Weights of a small GPT-style language model, trained from scratch on English Wikipedia.
Training: a variant of SOAP for these matrices, 660M tokens, 2518 steps.
Each number is 50 + 15 x the weight over its row's rms, rounded and kept within 0 to 99. Layers, rows and columns count from 0. The size before them is the row's rms in percent of the matrix's.

# up: layer 12 MLP up, 1920x320, rms 0.133, rows 1171-1223, columns 0-63
# down: layer 12 MLP down (transposed), 1920x320, rms 0.104, rows 1171-1222, columns 0-63
up1171 101:72 62 48 51 72 60 59 44 58 50 54 55 41 60 66 53 54 51 41 32 43 29 39 50 59 49 50 49 63 51 35 27 75 28 40 47 51 76 43 58 30 60 62 74 23 42 72 48 47 25 69 60 46 28 63 48 71 44 74 38 54 57 00 66
down1171 100:52 35 60 50 36 42 65 46 71 17 70 49 54 37 53 66 39 44 52 56 50 49 49 23 58 42 34 50 23 19 61 59 62 52 60 51 60 37 63 48 80 64 42 54 38 50 66 51 48 47 40 48 73 45 33 68 48 42 50 47 58 60 83 81
up1172 101:48 41 52 69 49 52 33 39 67 64 63 53 43 75 57 41 31 34 54 50 71 56 57 72 55 33 39 53 68 29 39 62 53 24 65 44 47 56 41 36 46 41 38 55 61 42 69 45 47 56 31 84 72 37 20 53 26 58 54 58 50 51 36 30
down1172 103:34 53 66 58 68 48 48 09 66 55 67 49 56 55 49 51 73 82 70 48 44 61 26 37 49 26 48 15 61 78 39 26 26 68 64 56 59 46 50 41 54 44 77 54 60 52 51 22 68 42 56 69 52 52 36 46 62 63 62 52 46 60 50 50
up1173 098:64 56 38 37 56 64 68 42 65 50 71 17 48 69 33 64 40 57 51 61 49 40 58 85 44 21 23 74 57 56 39 42 61 38 48 64 51 49 81 28 58 72 66 57 65 15 46 37 32 47 49 29 68 44 63 58 56 63 38 20 38 64 16 27
down1173 119:49 71 62 58 48 54 70 30 52 65 71 70 55 37 52 51 25 46 53 83 46 48 39 47 44 46 48 50 65 32 78 43 65 60 44 28 47 48 69 53 74 29 71 41 71 28 61 26 25 38 38 38 76 61 29 47 27 60 73 53 24 47 37 36
up1174 098:42 43 43 48 38 57 45 38 49 47 48 45 57 49 63 67 39 64 64 60 51 53 65 25 48 37 47 47 44 48 18 99 41 76 53 29 76 69 61 30 60 59 43 44 53 37 60 45 53 36 79 26 60 58 28 51 85 44 25 65 61 48 52 67
down1174 099:63 41 31 55 55 43 41 57 62 28 64 39 53 60 26 64 32 36 47 19 52 60 29 55 62 19 44 51 66 48 62 19 45 32 33 25 32 53 47 32 65 49 46 61 56 29 50 35 55 63 34 34 50 51 48 42 64 44 52 60 12 45 39 59
up1175 106:42 50 46 39 42 66 65 36 47 56 68 43 36 71 50 43 47 33 63 50 67 54 63 54 51 30 67 42 51 30 33 47 62 62 82 59 34 29 63 32 60 97 44 66 48 48 49 52 63 47 84 64 62 39 43 54 64 25 76 48 68 32 44 61
down1175 108:49 37 67 57 57 46 42 67 37 45 41 68 48 40 32 25 52 24 10 41 57 61 65 35 68 47 57 59 59 60 47 62 50 45 94 34 45 34 29 62 50 32 30 51 31 30 43 67 58 30 54 53 66 38 35 35 55 33 40 46 45 34 42 54
up1176 099:54 51 48 42 47 42 36 32 54 56 66 55 53 43 27 47 51 59 51 41 71 55 31 68 54 58 42 35 45 56 69 40 32 50 57 70 79 84 40 49 02 22 58 79 37 40 50 25 37 25 08 40 42 46 39 41 87 61 54 47 73 72 46 66
down1176 103:55 77 42 38 53 33 49 74 59 45 36 28 58 68 54 52 50 40 67 33 59 36 42 74 58 41 53 67 53 48 70 56 52 51 35 28 23 48 38 65 55 82 65 48 37 58 35 68 44 56 42 58 40 60 50 34 26 55 24 50 57 42 55 27
up1177 096:61 56 61 35 30 60 46 82 36 56 51 57 64 32 72 53 41 45 57 35 72 19 30 32 62 66 65 33 50 53 37 54 38 60 55 35 34 50 49 55 50 47 64 66 36 42 63 43 40 43 45 70 25 29 70 54 48 63 50 35 68 40 37 55
down1177 096:66 51 51 48 45 33 52 56 62 40 55 59 35 32 43 54 31 53 42 50 43 69 46 40 50 56 58 57 63 85 58 24 42 43 00 36 85 26 57 65 53 55 46 53 25 21 29 53 46 50 47 37 49 40 31 61 26 33 42 36 48 50 43 42
up1178 106:85 42 49 61 73 67 28 35 68 61 52 45 62 55 29 42 67 34 54 17 68 61 49 52 50 57 54 56 64 37 43 68 41 56 43 70 29 52 44 52 42 37 63 43 28 32 50 39 61 59 25 70 61 34 44 33 54 43 69 35 59 56 30 37
down1178 109:44 60 84 46 44 53 32 31 43 42 74 67 32 54 62 49 41 73 39 55 23 49 15 50 35 59 45 45 79 58 40 42 68 23 19 62 60 61 45 59 31 83 30 48 41 52 29 53 39 37 48 66 67 58 63 29 35 56 61 45 39 53 58 78
up1179 103:72 33 51 57 55 51 46 65 18 60 41 61 45 27 47 40 55 56 28 48 31 60 44 47 47 51 33 40 45 54 99 38 83 61 18 59 31 64 46 56 42 59 30 38 69 20 39 35 55 47 66 38 63 60 36 33 48 58 53 63 41 59 46 21
down1179 102:48 52 44 59 42 67 63 70 40 42 39 56 48 50 27 61 53 45 59 50 66 64 44 32 80 31 51 63 43 55 48 71 26 55 51 55 64 44 45 64 67 61 29 50 18 41 41 52 40 72 42 26 34 26 45 35 67 32 39 41 57 51 68 62
up1180 101:55 61 38 59 44 63 55 57 50 47 23 03 56 29 48 41 57 57 77 32 76 42 42 67 41 62 42 32 53 61 25 36 52 48 08 61 30 59 53 36 61 32 28 68 52 57 40 65 38 69 77 59 39 42 50 55 48 45 39 70 36 61 41 55
down1180 098:62 77 29 47 30 48 27 52 65 31 49 50 54 66 31 57 44 55 85 49 46 46 32 49 32 47 60 59 32 69 63 56 49 43 40 38 51 54 97 56 49 64 77 31 39 54 55 43 33 70 42 40 45 38 43 47 72 39 49 40 38 59 45 48
up1181 099:64 47 69 35 67 35 78 37 68 54 43 53 61 52 43 58 26 53 69 44 37 67 66 40 58 38 66 37 58 55 63 57 37 62 39 40 54 49 49 42 59 57 54 42 25 74 28 55 82 46 53 51 41 44 35 38 42 58 41 94 57 37 69 44
down1181 085:62 29 38 66 38 57 42 21 48 41 37 69 59 41 38 25 57 47 57 55 56 68 45 61 35 44 42 49 54 52 55 58 65 57 42 59 26 73 60 66 60 53 57 63 20 49 72 30 14 69 51 61 66 32 37 42 54 78 75 48 55 68 43 74
up1182 106:37 70 45 63 40 64 67 53 67 40 35 73 58 63 80 68 43 25 25 59 35 76 94 45 40 33 38 44 97 64 68 56 72 48 36 55 32 61 66 73 57 63 16 30 34 09 42 27 53 59 58 29 39 58 47 62 35 65 69 51 65 56 70 55
down1182 113:57 28 57 83 54 41 39 81 48 22 66 75 48 53 40 85 56 41 37 48 57 57 51 35 58 24 35 40 62 38 55 82 64 43 13 36 43 44 64 77 46 29 46 39 38 43 77 39 52 49 58 61 55 33 46 48 42 42 58 67 37 29 69 60
up1183 094:19 45 56 56 39 51 63 69 57 61 59 55 74 46 62 48 57 60 74 66 47 51 66 55 50 40 61 35 42 37 23 49 30 66 19 71 50 48 61 61 64 48 52 48 77 26 62 49 60 45 54 48 71 62 23 48 53 32 44 39 45 53 59 51
down1183 085:45 66 46 47 55 60 67 47 64 59 55 72 56 46 53 63 45 57 56 47 46 54 56 60 23 55 48 52 66 48 04 52 56 64 15 54 50 43 50 64 51 49 35 65 51 59 70 37 45 61 61 49 44 50 63 60 54 42 52 31 54 52 71 68
up1184 099:49 37 33 56 43 67 41 29 56 54 58 44 50 48 76 52 49 25 66 83 20 42 68 53 53 50 47 58 59 28 45 57 72 43 50 24 27 52 26 41 67 41 66 29 25 13 61 54 70 29 74 43 54 33 55 63 70 61 35 53 32 45 56 72
down1184 094:74 76 21 39 60 54 83 47 65 52 67 43 42 47 43 60 40 51 64 08 68 54 51 55 54 51 67 65 41 41 38 54 49 47 30 67 46 34 47 34 47 24 37 53 45 40 35 32 43 65 46 62 47 42 33 55 66 42 55 36 35 64 69 22
up1185 104:59 41 68 27 44 34 47 64 48 53 20 52 49 41 57 73 55 11 38 37 76 49 22 34 75 57 26 18 46 40 65 44 71 44 78 44 61 66 41 57 71 18 60 46 38 57 62 55 70 42 33 55 66 63 40 53 31 66 37 75 56 37 36 73
down1185 104:42 37 43 30 40 59 53 43 63 43 44 38 53 12 28 57 65 59 36 55 41 44 09 43 30 61 53 54 54 53 87 70 59 33 47 58 53 34 30 41 29 54 54 45 85 88 47 27 48 30 74 72 70 50 68 79 45 77 34 43 30 60 59 21
up1186 096:41 72 48 40 65 43 62 43 58 40 60 49 52 60 63 61 37 52 50 72 20 37 62 44 54 63 38 35 33 52 51 39 44 38 19 34 55 71 48 39 55 16 40 50 41 55 40 47 41 74 39 15 67 41 55 55 39 49 33 48 46 50 24 35
down1186 100:20 48 30 54 40 28 48 52 51 31 48 49 45 41 44 63 47 81 55 69 73 50 63 63 28 61 48 63 42 49 52 42 40 34 08 40 43 64 41 21 55 57 40 61 58 35 55 69 46 42 63 40 43 13 81 52 67 11 23 69 53 75 36 64
up1187 096:34 84 54 61 33 46 49 60 45 33 58 65 46 59 55 56 72 18 71 44 65 21 46 58 67 80 50 39 55 32 47 17 39 61 73 27 82 69 46 36 55 50 46 37 45 56 51 56 71 48 42 32 53 60 37 49 69 54 27 72 49 45 34 47
down1187 091:54 17 29 61 75 57 86 72 52 44 12 88 69 70 73 53 34 61 58 67 70 40 73 65 43 63 39 37 59 54 59 29 60 43 41 45 62 41 62 40 78 47 41 76 41 30 70 50 49 26 64 61 19 43 47 55 55 45 33 47 37 55 38 59
up1188 100:41 60 59 41 35 48 52 73 69 46 81 31 62 41 59 60 68 46 43 68 47 75 44 54 58 45 67 44 38 46 59 38 53 63 65 57 50 61 44 41 43 46 80 68 53 65 61 37 50 53 32 42 13 54 16 51 33 46 43 79 28 50 55 81
down1188 099:64 27 77 38 37 58 61 58 29 53 39 62 68 78 67 75 42 77 42 48 50 49 51 43 29 35 33 60 26 57 76 54 48 65 30 52 61 32 37 37 09 59 60 74 22 63 26 68 42 25 51 71 53 58 38 37 30 42 53 62 65 46 80 60
up1189 094:58 49 27 80 35 21 56 27 20 68 45 69 54 19 47 70 44 65 49 44 23 69 61 47 65 44 75 58 72 66 30 63 45 47 19 45 22 47 68 40 54 58 55 53 19 07 49 84 52 55 32 38 49 40 60 55 60 29 70 70 50 70 46 75
down1189 095:37 67 67 45 38 65 43 54 48 75 55 32 46 48 42 41 59 44 28 49 49 62 43 47 22 43 37 55 43 52 34 49 43 63 45 66 67 40 20 46 65 37 28 30 17 45 47 69 42 54 24 33 51 47 50 36 45 74 49 20 51 64 38 71
up1190 097:49 45 54 49 40 35 45 72 48 46 57 56 60 62 25 13 54 46 46 60 61 69 44 09 47 60 34 28 44 38 49 53 64 51 58 21 56 48 43 51 67 48 56 53 58 59 22 46 65 41 75 36 52 41 49 13 79 61 49 49 34 33 48 79
down1190 100:42 56 43 53 67 39 53 46 63 63 58 74 70 49 75 32 52 47 57 38 29 67 73 80 55 36 53 33 37 46 50 68 41 61 30 43 43 62 22 42 57 40 31 34 25 54 30 65 45 57 39 43 31 68 49 51 22 41 49 53 50 58 70 20
up1191 110:36 43 69 34 21 37 65 50 66 55 40 45 49 54 46 57 48 52 39 19 50 56 46 42 50 53 29 40 66 45 51 35 45 61 65 34 91 60 60 75 50 70 54 65 50 42 43 28 38 65 36 71 40 48 62 35 53 32 90 53 55 41 26 41
down1191 106:67 71 42 64 59 48 43 46 48 59 33 50 61 63 37 60 86 59 46 60 49 78 57 42 43 45 61 55 49 36 25 41 40 46 78 51 54 34 40 57 19 52 43 58 45 45 37 50 49 44 17 55 26 43 47 69 44 21 38 66 38 58 38 28
up1192 100:48 64 44 61 31 25 13 46 49 57 58 53 40 48 44 50 59 34 54 34 54 64 51 72 65 69 48 20 56 50 39 54 61 42 34 44 69 68 60 39 38 54 26 79 26 14 33 61 44 43 17 40 35 24 46 47 49 36 49 48 66 53 45 55
down1192 105:53 38 55 61 45 47 54 52 62 75 39 48 79 40 36 50 72 50 66 41 53 50 57 50 51 54 42 53 41 34 54 43 44 41 29 59 65 42 77 30 36 40 34 56 53 44 48 53 43 58 37 29 59 47 44 61 22 42 69 77 49 30 52 52
up1193 095:63 42 59 37 48 60 40 64 53 45 65 31 33 60 63 63 34 22 39 42 45 69 49 33 76 45 53 17 63 35 49 62 58 58 45 62 36 61 31 34 39 56 28 31 69 58 61 64 46 52 47 26 68 31 64 55 63 83 27 61 60 43 62 57
down1193 103:49 70 47 76 46 47 44 73 18 63 25 48 55 56 58 40 70 49 57 37 40 35 34 71 57 40 54 48 44 51 19 68 58 29 91 47 59 51 65 44 27 32 56 45 13 47 54 71 48 22 52 54 37 36 84 47 55 35 52 68 48 39 39 63
up1194 095:47 65 66 44 67 59 61 35 23 55 96 57 85 51 62 57 62 59 60 45 20 55 63 64 78 40 51 60 59 36 52 16 58 52 63 28 55 51 59 62 43 29 29 53 40 67 39 69 51 75 47 23 60 60 44 66 52 36 75 50 52 36 30 76
down1194 080:67 54 51 69 51 49 52 00 43 47 43 76 36 47 36 41 55 41 45 64 55 21 57 18 40 20 48 43 28 37 77 50 44 23 37 55 45 67 43 45 42 56 77 48 55 27 58 48 51 10 46 63 45 48 50 30 34 62 48 17 69 67 58 38
up1195 102:26 39 63 59 59 60 51 47 43 47 55 50 54 38 58 64 53 57 60 45 30 54 48 56 82 55 41 31 30 50 58 56 99 72 44 73 45 48 56 54 58 62 41 48 30 56 23 31 80 62 46 74 56 67 48 37 74 60 33 64 36 36 60 62
down1195 109:25 51 50 53 59 51 37 77 71 40 71 58 32 51 60 47 64 46 88 54 38 53 47 39 55 56 58 24 41 58 50 47 47 12 88 44 64 24 33 77 67 42 49 78 40 42 70 37 41 51 53 29 24 62 58 45 61 22 67 46 68 41 43 58
up1196 097:63 54 49 67 50 54 68 40 67 70 58 36 53 52 84 62 42 32 62 54 37 45 38 51 48 52 75 67 37 37 56 64 43 62 51 32 20 52 44 41 38 52 24 53 59 39 76 55 63 75 47 51 69 44 58 28 46 46 48 70 56 44 75 76
down1196 099:45 40 63 50 42 50 51 56 38 48 68 45 66 58 40 51 63 61 55 46 44 43 49 49 37 52 26 45 52 32 67 44 35 58 60 68 67 73 41 01 68 50 79 35 63 35 75 40 77 36 69 51 55 31 70 56 54 43 44 51 40 47 48 26
up1197 093:57 56 50 31 44 49 62 46 53 47 52 30 17 50 63 61 70 70 46 67 25 55 36 71 65 51 28 37 48 44 48 54 57 68 39 44 29 34 45 74 72 40 77 34 19 61 71 48 49 38 31 60 81 33 51 54 50 76 27 69 67 59 44 74
down1197 086:53 51 46 76 42 41 60 51 45 48 88 45 71 53 55 42 22 24 57 70 74 39 53 55 72 59 77 78 37 57 42 62 42 29 18 46 44 55 40 42 48 59 46 37 68 41 52 47 51 64 78 42 48 58 55 50 63 34 48 34 52 41 50 27
up1198 087:43 40 44 60 50 40 63 51 40 64 35 50 45 69 54 31 50 46 70 47 56 39 76 55 45 58 54 28 70 42 48 61 62 38 55 46 46 40 57 50 39 51 65 57 73 59 34 58 57 50 07 25 65 45 20 37 64 49 46 58 32 66 44 38
down1198 085:53 49 74 31 67 38 53 45 53 26 49 48 47 51 43 65 35 49 27 45 64 45 47 30 47 27 45 46 42 62 38 26 72 42 39 52 46 49 53 65 89 15 42 55 54 64 62 63 45 71 62 48 36 44 63 49 21 53 43 39 72 48 34 68
up1199 105:58 51 30 34 50 21 51 36 77 42 37 40 51 58 44 75 61 34 50 65 54 08 37 69 42 51 34 37 50 59 38 34 69 21 93 45 55 89 41 27 53 44 69 59 50 40 29 41 52 55 77 49 75 26 58 44 41 27 66 20 66 64 50 47
down1199 110:45 60 28 08 70 60 47 49 57 40 49 45 41 40 55 58 40 60 41 50 48 33 50 59 35 72 42 51 42 75 50 47 43 53 35 30 58 76 50 62 58 63 83 41 46 50 47 76 62 28 50 50 32 43 65 40 68 53 54 69 43 22 35 37
up1200 105:23 57 56 37 39 66 67 59 49 58 44 37 48 50 49 75 69 41 53 49 77 33 51 61 84 53 45 32 46 66 54 28 49 79 58 33 31 27 73 25 58 38 72 51 47 56 55 56 30 55 38 63 53 67 65 63 57 66 50 35 31 48 61 62
down1200 113:33 66 80 31 32 44 30 43 68 39 27 29 62 31 56 52 86 53 50 38 64 41 49 71 36 46 60 61 49 63 60 53 75 38 48 51 39 19 22 51 36 69 64 27 64 35 50 64 72 81 52 30 31 59 62 83 46 59 54 71 80 46 54 57
up1201 103:60 34 55 32 43 38 56 53 73 21 54 60 69 50 39 52 48 25 56 43 49 47 45 44 62 37 27 56 44 55 49 12 43 54 53 52 40 40 44 28 46 55 37 46 35 53 39 75 45 22 68 69 19 39 43 41 43 49 68 49 30 43 53 67
down1201 100:39 64 29 34 40 48 48 29 42 73 32 51 70 25 83 34 31 36 35 37 56 45 26 70 32 74 34 27 63 40 58 26 44 23 57 34 72 45 90 33 34 27 54 33 17 65 66 76 35 45 39 59 58 55 58 64 60 72 43 46 45 32 69 55
up1202 094:51 66 65 31 36 46 43 46 65 46 31 29 38 40 28 47 38 35 56 50 26 46 46 69 58 33 54 55 26 49 72 27 65 51 52 59 50 33 66 49 44 47 59 54 44 33 53 37 41 60 27 23 77 57 47 34 34 76 60 72 56 57 62 57
down1202 102:62 59 36 26 46 74 43 48 16 54 57 70 27 59 76 55 63 47 52 37 27 58 50 40 50 55 27 39 47 18 62 46 58 30 59 30 61 43 20 53 66 29 68 52 52 63 62 35 30 53 43 51 52 19 44 54 49 63 50 56 55 27 44 54
up1203 095:61 49 30 48 35 46 51 26 39 65 43 45 64 63 83 48 36 23 59 68 33 40 58 32 69 50 34 21 10 50 59 52 45 12 27 63 49 56 61 79 27 45 75 44 55 50 30 77 19 51 54 33 48 23 50 58 39 55 53 62 36 41 71 49
down1203 095:37 73 64 43 50 53 53 23 81 61 85 75 27 58 45 35 73 69 39 39 82 30 21 41 52 57 60 59 64 56 28 39 42 57 37 62 12 53 46 48 75 66 52 43 20 71 52 53 50 74 42 52 55 67 37 33 51 55 47 47 49 60 54 48
up1204 098:25 64 32 35 67 67 36 36 48 54 51 60 63 36 62 59 69 31 47 64 65 35 47 42 35 70 57 50 64 72 61 87 54 60 37 53 52 71 64 42 37 35 52 46 65 36 54 67 35 62 61 40 87 56 52 59 54 94 52 42 52 54 41 48
down1204 090:53 45 57 41 47 48 24 53 59 40 55 43 61 32 66 32 45 44 60 64 49 35 64 54 75 53 63 57 45 80 30 28 44 45 47 62 35 70 43 18 38 60 32 52 43 73 37 33 59 50 69 72 63 49 84 33 50 52 29 50 66 65 44 28
up1205 104:44 41 61 36 39 48 47 52 78 54 34 46 73 71 70 65 63 26 74 44 22 26 38 66 61 56 61 45 44 59 61 41 71 62 38 34 28 42 40 65 39 23 72 21 63 25 13 44 70 72 53 76 40 39 20 37 50 68 46 71 59 73 78 12
down1205 097:34 48 65 41 53 66 58 52 44 51 55 27 53 59 54 25 48 42 24 49 46 35 51 52 77 65 55 14 35 10 40 26 57 40 42 68 67 35 43 52 80 63 57 54 47 73 47 09 54 49 45 62 07 54 54 48 11 41 62 62 61 38 70 50
up1206 096:32 50 45 60 59 66 63 28 41 59 65 69 79 47 38 53 47 58 28 43 40 74 42 18 27 46 78 54 36 59 44 44 56 37 55 36 43 43 80 46 58 70 48 38 61 44 60 65 66 80 26 78 59 27 37 47 41 44 50 59 70 58 48 54
down1206 094:66 34 40 44 79 79 43 62 52 56 27 39 41 37 73 42 57 44 54 38 43 53 62 82 48 60 43 52 41 39 67 39 35 60 13 45 60 33 19 30 54 33 58 63 60 42 36 57 34 22 46 37 60 72 60 57 48 28 40 26 62 07 47 77
up1207 099:45 53 41 43 46 61 51 45 59 36 24 36 47 62 55 70 53 43 49 54 32 54 47 07 52 42 42 70 46 54 40 87 46 47 34 42 19 33 44 58 27 71 49 17 50 60 33 62 43 62 48 65 57 40 16 42 84 59 42 60 61 49 32 38
down1207 096:27 52 52 72 79 31 35 61 63 67 31 54 64 48 37 57 46 46 64 61 70 30 36 78 72 22 71 45 55 54 32 67 35 49 35 67 79 43 55 64 37 69 66 68 68 53 67 70 53 52 45 60 57 35 40 36 50 30 62 58 67 42 50 68
up1208 099:50 41 45 40 62 60 42 37 67 23 38 44 63 40 38 34 34 57 62 51 79 39 53 67 82 54 53 63 55 49 40 47 65 64 56 48 54 46 38 64 70 71 21 52 56 75 60 53 36 50 48 89 50 45 46 23 42 66 48 54 56 41 54 64
down1208 106:58 60 29 62 32 51 53 66 49 64 37 46 59 77 51 60 58 71 49 50 73 62 48 64 48 63 37 50 47 44 85 62 17 64 62 58 43 29 75 68 60 43 29 57 43 40 48 33 63 43 31 54 41 35 23 50 20 44 64 60 47 59 46 50
up1209 102:34 35 69 53 57 62 65 52 97 68 55 51 52 57 64 47 47 53 38 35 38 53 58 15 58 03 57 60 39 47 35 18 58 32 59 65 23 74 62 55 53 34 62 60 44 66 76 65 70 48 48 31 23 47 59 60 78 72 74 42 32 48 29 35
down1209 098:44 22 36 74 64 65 58 63 78 55 47 28 52 25 19 43 59 46 54 55 47 46 55 69 37 67 67 52 62 62 86 54 68 53 84 37 35 51 60 31 47 38 53 59 42 62 58 52 66 37 55 39 54 37 54 50 37 83 24 51 65 52 59 39
up1210 101:14 35 27 31 68 44 28 48 47 38 11 46 38 65 51 28 29 72 32 52 65 40 33 72 69 52 17 44 41 50 46 53 50 26 53 71 55 63 34 47 56 57 60 42 45 62 20 53 37 19 76 59 49 55 49 61 66 55 66 55 41 32 59 70
down1210 109:31 75 39 36 49 53 47 70 68 44 59 51 48 57 37 59 72 30 41 36 46 37 28 53 55 52 64 51 40 56 44 58 68 41 68 68 33 39 42 30 45 43 15 39 31 48 53 58 67 51 37 54 67 59 37 48 53 39 43 66 36 51 90 50
up1211 097:43 29 76 64 35 46 50 32 82 68 20 39 60 36 51 39 53 46 65 56 48 68 50 53 37 76 17 58 18 60 36 60 55 32 48 47 51 58 34 18 54 48 59 38 53 79 97 56 53 40 54 74 62 38 11 22 46 44 30 46 52 52 39 47
down1211 102:77 51 62 30 56 67 34 75 41 62 51 61 05 62 35 41 40 51 46 20 64 45 26 38 32 54 32 54 73 57 34 48 41 48 80 38 52 34 57 88 53 53 38 59 35 67 31 04 68 75 48 47 53 49 57 70 43 44 52 44 42 36 44 23
up1212 097:54 58 34 60 53 53 42 52 36 48 59 48 83 44 87 65 66 36 64 48 59 68 34 84 49 44 40 34 45 26 74 46 47 45 78 21 33 50 44 37 62 44 63 32 60 56 64 47 44 35 31 69 42 38 37 42 36 39 48 68 41 51 37 54
down1212 091:56 38 72 35 49 55 50 13 56 62 52 29 24 52 31 33 39 55 48 44 38 49 56 28 58 32 85 66 34 65 31 70 44 43 13 68 57 47 56 66 36 55 28 67 56 55 52 41 50 63 57 50 60 30 55 66 56 60 39 25 40 60 35 52
up1213 097:22 62 58 65 53 41 47 44 80 62 64 55 38 58 48 41 60 56 48 55 69 77 35 30 75 53 19 42 36 49 22 37 46 40 79 37 37 41 92 59 69 71 46 55 51 13 52 52 37 50 40 59 28 50 38 54 76 72 41 35 48 70 64 65
down1213 098:45 49 55 56 47 51 59 63 79 63 67 62 66 67 49 58 70 53 42 32 42 55 75 33 24 53 67 76 44 52 54 48 41 50 28 65 66 68 23 51 33 54 36 65 53 33 42 50 46 26 58 67 59 50 17 58 39 42 22 50 40 42 51 60
up1214 105:78 45 46 40 61 48 43 52 67 53 42 70 55 59 68 48 72 64 41 52 58 44 67 40 42 53 58 70 46 67 50 54 82 25 31 65 41 35 42 22 52 59 18 24 30 67 47 39 32 56 42 51 38 39 34 25 48 77 69 39 70 54 39 47
down1214 106:85 50 56 27 39 57 65 64 60 58 51 64 59 35 51 39 87 68 50 25 15 61 43 57 41 55 62 48 45 24 50 66 57 68 61 45 52 60 59 37 41 42 19 51 39 41 10 66 23 67 64 46 67 44 58 58 40 62 44 45 65 26 55 59
up1215 103:82 43 40 70 67 57 57 48 42 57 57 54 90 54 42 62 60 47 56 45 32 56 71 56 47 37 51 57 54 69 45 56 61 51 43 27 46 40 59 32 43 57 41 55 69 51 63 46 30 51 49 45 40 39 56 44 43 50 45 49 24 45 84 67
down1215 109:39 45 34 42 57 74 56 58 47 44 46 41 54 56 31 74 54 55 37 88 61 27 44 48 47 48 43 55 49 46 53 51 73 41 65 47 49 17 60 30 38 60 32 44 59 52 19 61 39 34 39 58 57 58 27 56 50 53 79 44 52 62 31 46
up1216 101:23 35 46 65 67 40 39 76 46 48 75 56 48 55 26 59 51 43 48 35 54 24 40 48 55 49 61 27 43 54 31 48 41 35 45 53 70 84 56 60 88 36 41 46 59 26 32 62 59 45 27 52 72 42 10 59 51 40 67 48 26 30 22 66
down1216 096:57 21 57 68 52 66 46 37 35 44 51 69 59 39 72 65 62 52 32 46 70 55 61 62 63 53 49 46 45 05 72 57 44 42 48 51 57 27 53 26 44 73 47 45 33 47 51 29 32 26 24 45 17 62 68 46 38 74 38 35 27 53 83 57
up1217 101:67 64 58 65 48 43 60 63 53 67 44 37 47 66 85 45 51 44 64 47 39 74 52 69 55 78 48 38 52 55 54 53 46 55 44 38 54 99 46 59 41 44 23 67 43 76 55 81 40 57 51 62 59 69 46 47 34 41 43 51 70 58 34 66
down1217 098:72 26 74 46 53 45 47 47 39 80 41 77 38 33 49 62 55 45 53 45 63 67 39 62 24 71 43 46 59 52 29 71 65 44 54 49 55 65 74 57 54 67 39 57 61 40 37 64 28 58 28 47 47 42 45 68 65 59 50 38 27 49 53 41
up1218 099:47 42 43 91 47 48 45 64 63 47 52 41 72 43 46 70 46 41 65 27 48 54 60 25 40 45 18 33 55 84 55 38 64 77 32 38 63 61 58 39 41 47 56 23 58 57 37 54 63 58 82 70 41 74 61 77 32 39 75 35 54 66 12 36
down1218 100:68 64 52 12 49 50 45 32 16 47 67 39 44 60 21 59 62 44 71 67 43 47 80 57 76 67 26 49 35 23 45 63 64 65 61 34 32 52 54 59 57 39 45 56 62 59 63 42 68 53 32 59 44 16 47 67 67 43 55 53 43 61 35 33
up1219 100:72 45 51 47 34 71 62 33 38 59 28 69 19 66 76 46 57 30 57 52 57 75 65 45 37 49 69 13 74 45 61 50 34 53 40 69 55 52 32 53 55 70 17 29 38 40 34 52 42 54 49 53 64 60 39 57 54 31 45 31 43 40 49 32
down1219 097:56 64 37 48 51 63 32 50 31 44 77 51 47 43 25 50 60 14 63 48 25 87 59 64 40 47 43 51 72 69 69 62 16 48 01 22 39 63 61 61 36 26 70 82 50 63 38 40 53 54 48 16 60 50 70 39 45 69 38 34 58 48 47 32
up1220 101:52 48 55 42 45 84 66 68 50 98 40 67 24 61 59 61 31 41 44 35 56 42 54 74 41 32 31 57 62 53 65 48 57 52 00 46 42 53 64 25 68 29 70 61 33 36 59 69 64 39 49 67 57 72 78 48 71 34 53 38 49 45 26 67
down1220 098:55 54 26 74 57 45 46 57 52 49 48 37 54 41 34 52 56 61 40 70 59 63 43 32 54 65 74 61 29 40 36 45 09 30 43 36 52 66 46 59 58 38 22 65 21 44 54 38 40 71 52 38 52 38 66 23 24 41 54 40 56 65 31 37
up1221 097:37 49 49 48 52 29 36 26 58 58 76 42 37 35 79 67 38 31 70 52 55 56 41 65 62 43 32 46 46 61 43 59 31 54 47 58 43 45 75 47 55 45 41 58 61 39 52 67 51 32 56 49 55 51 63 68 76 55 42 65 47 48 32 60
down1221 103:76 55 57 61 37 54 68 52 37 59 70 41 59 38 46 56 36 56 40 25 42 38 53 34 64 55 84 39 77 50 54 77 38 62 56 73 46 68 37 50 42 38 30 54 40 59 29 31 56 35 25 28 47 50 60 44 24 39 58 42 44 58 69 43
up1222 091:64 63 79 64 40 31 55 38 64 67 73 82 47 51 47 22 59 41 64 57 54 80 34 53 49 63 48 60 60 55 60 76 40 43 57 33 36 39 39 51 43 39 48 51 27 47 62 43 49 55 60 74 46 74 74 54 47 57 50 59 21 67 48 49
down1222 092:80 63 41 37 53 68 50 40 40 67 74 60 65 65 36 34 70 30 53 65 52 35 37 57 21 46 46 42 33 50 54 43 61 49 68 47 52 41 47 48 62 56 58 22 11 57 43 31 46 47 58 67 54 08 50 43 26 48 54 50 24 51 44 25
up1223 104:17 53 56 37 56 53 51 48 28 60 53 72 49 58 45 36 50 46 28 42 31 29 66 67 25 44 59 35 21 26 44 36 57 39 58 15 47 42 30 20 46 55 31 26 45 60 57 50 54 52 32 26 41 29 37 57 46 59 44 38 45 45 37 71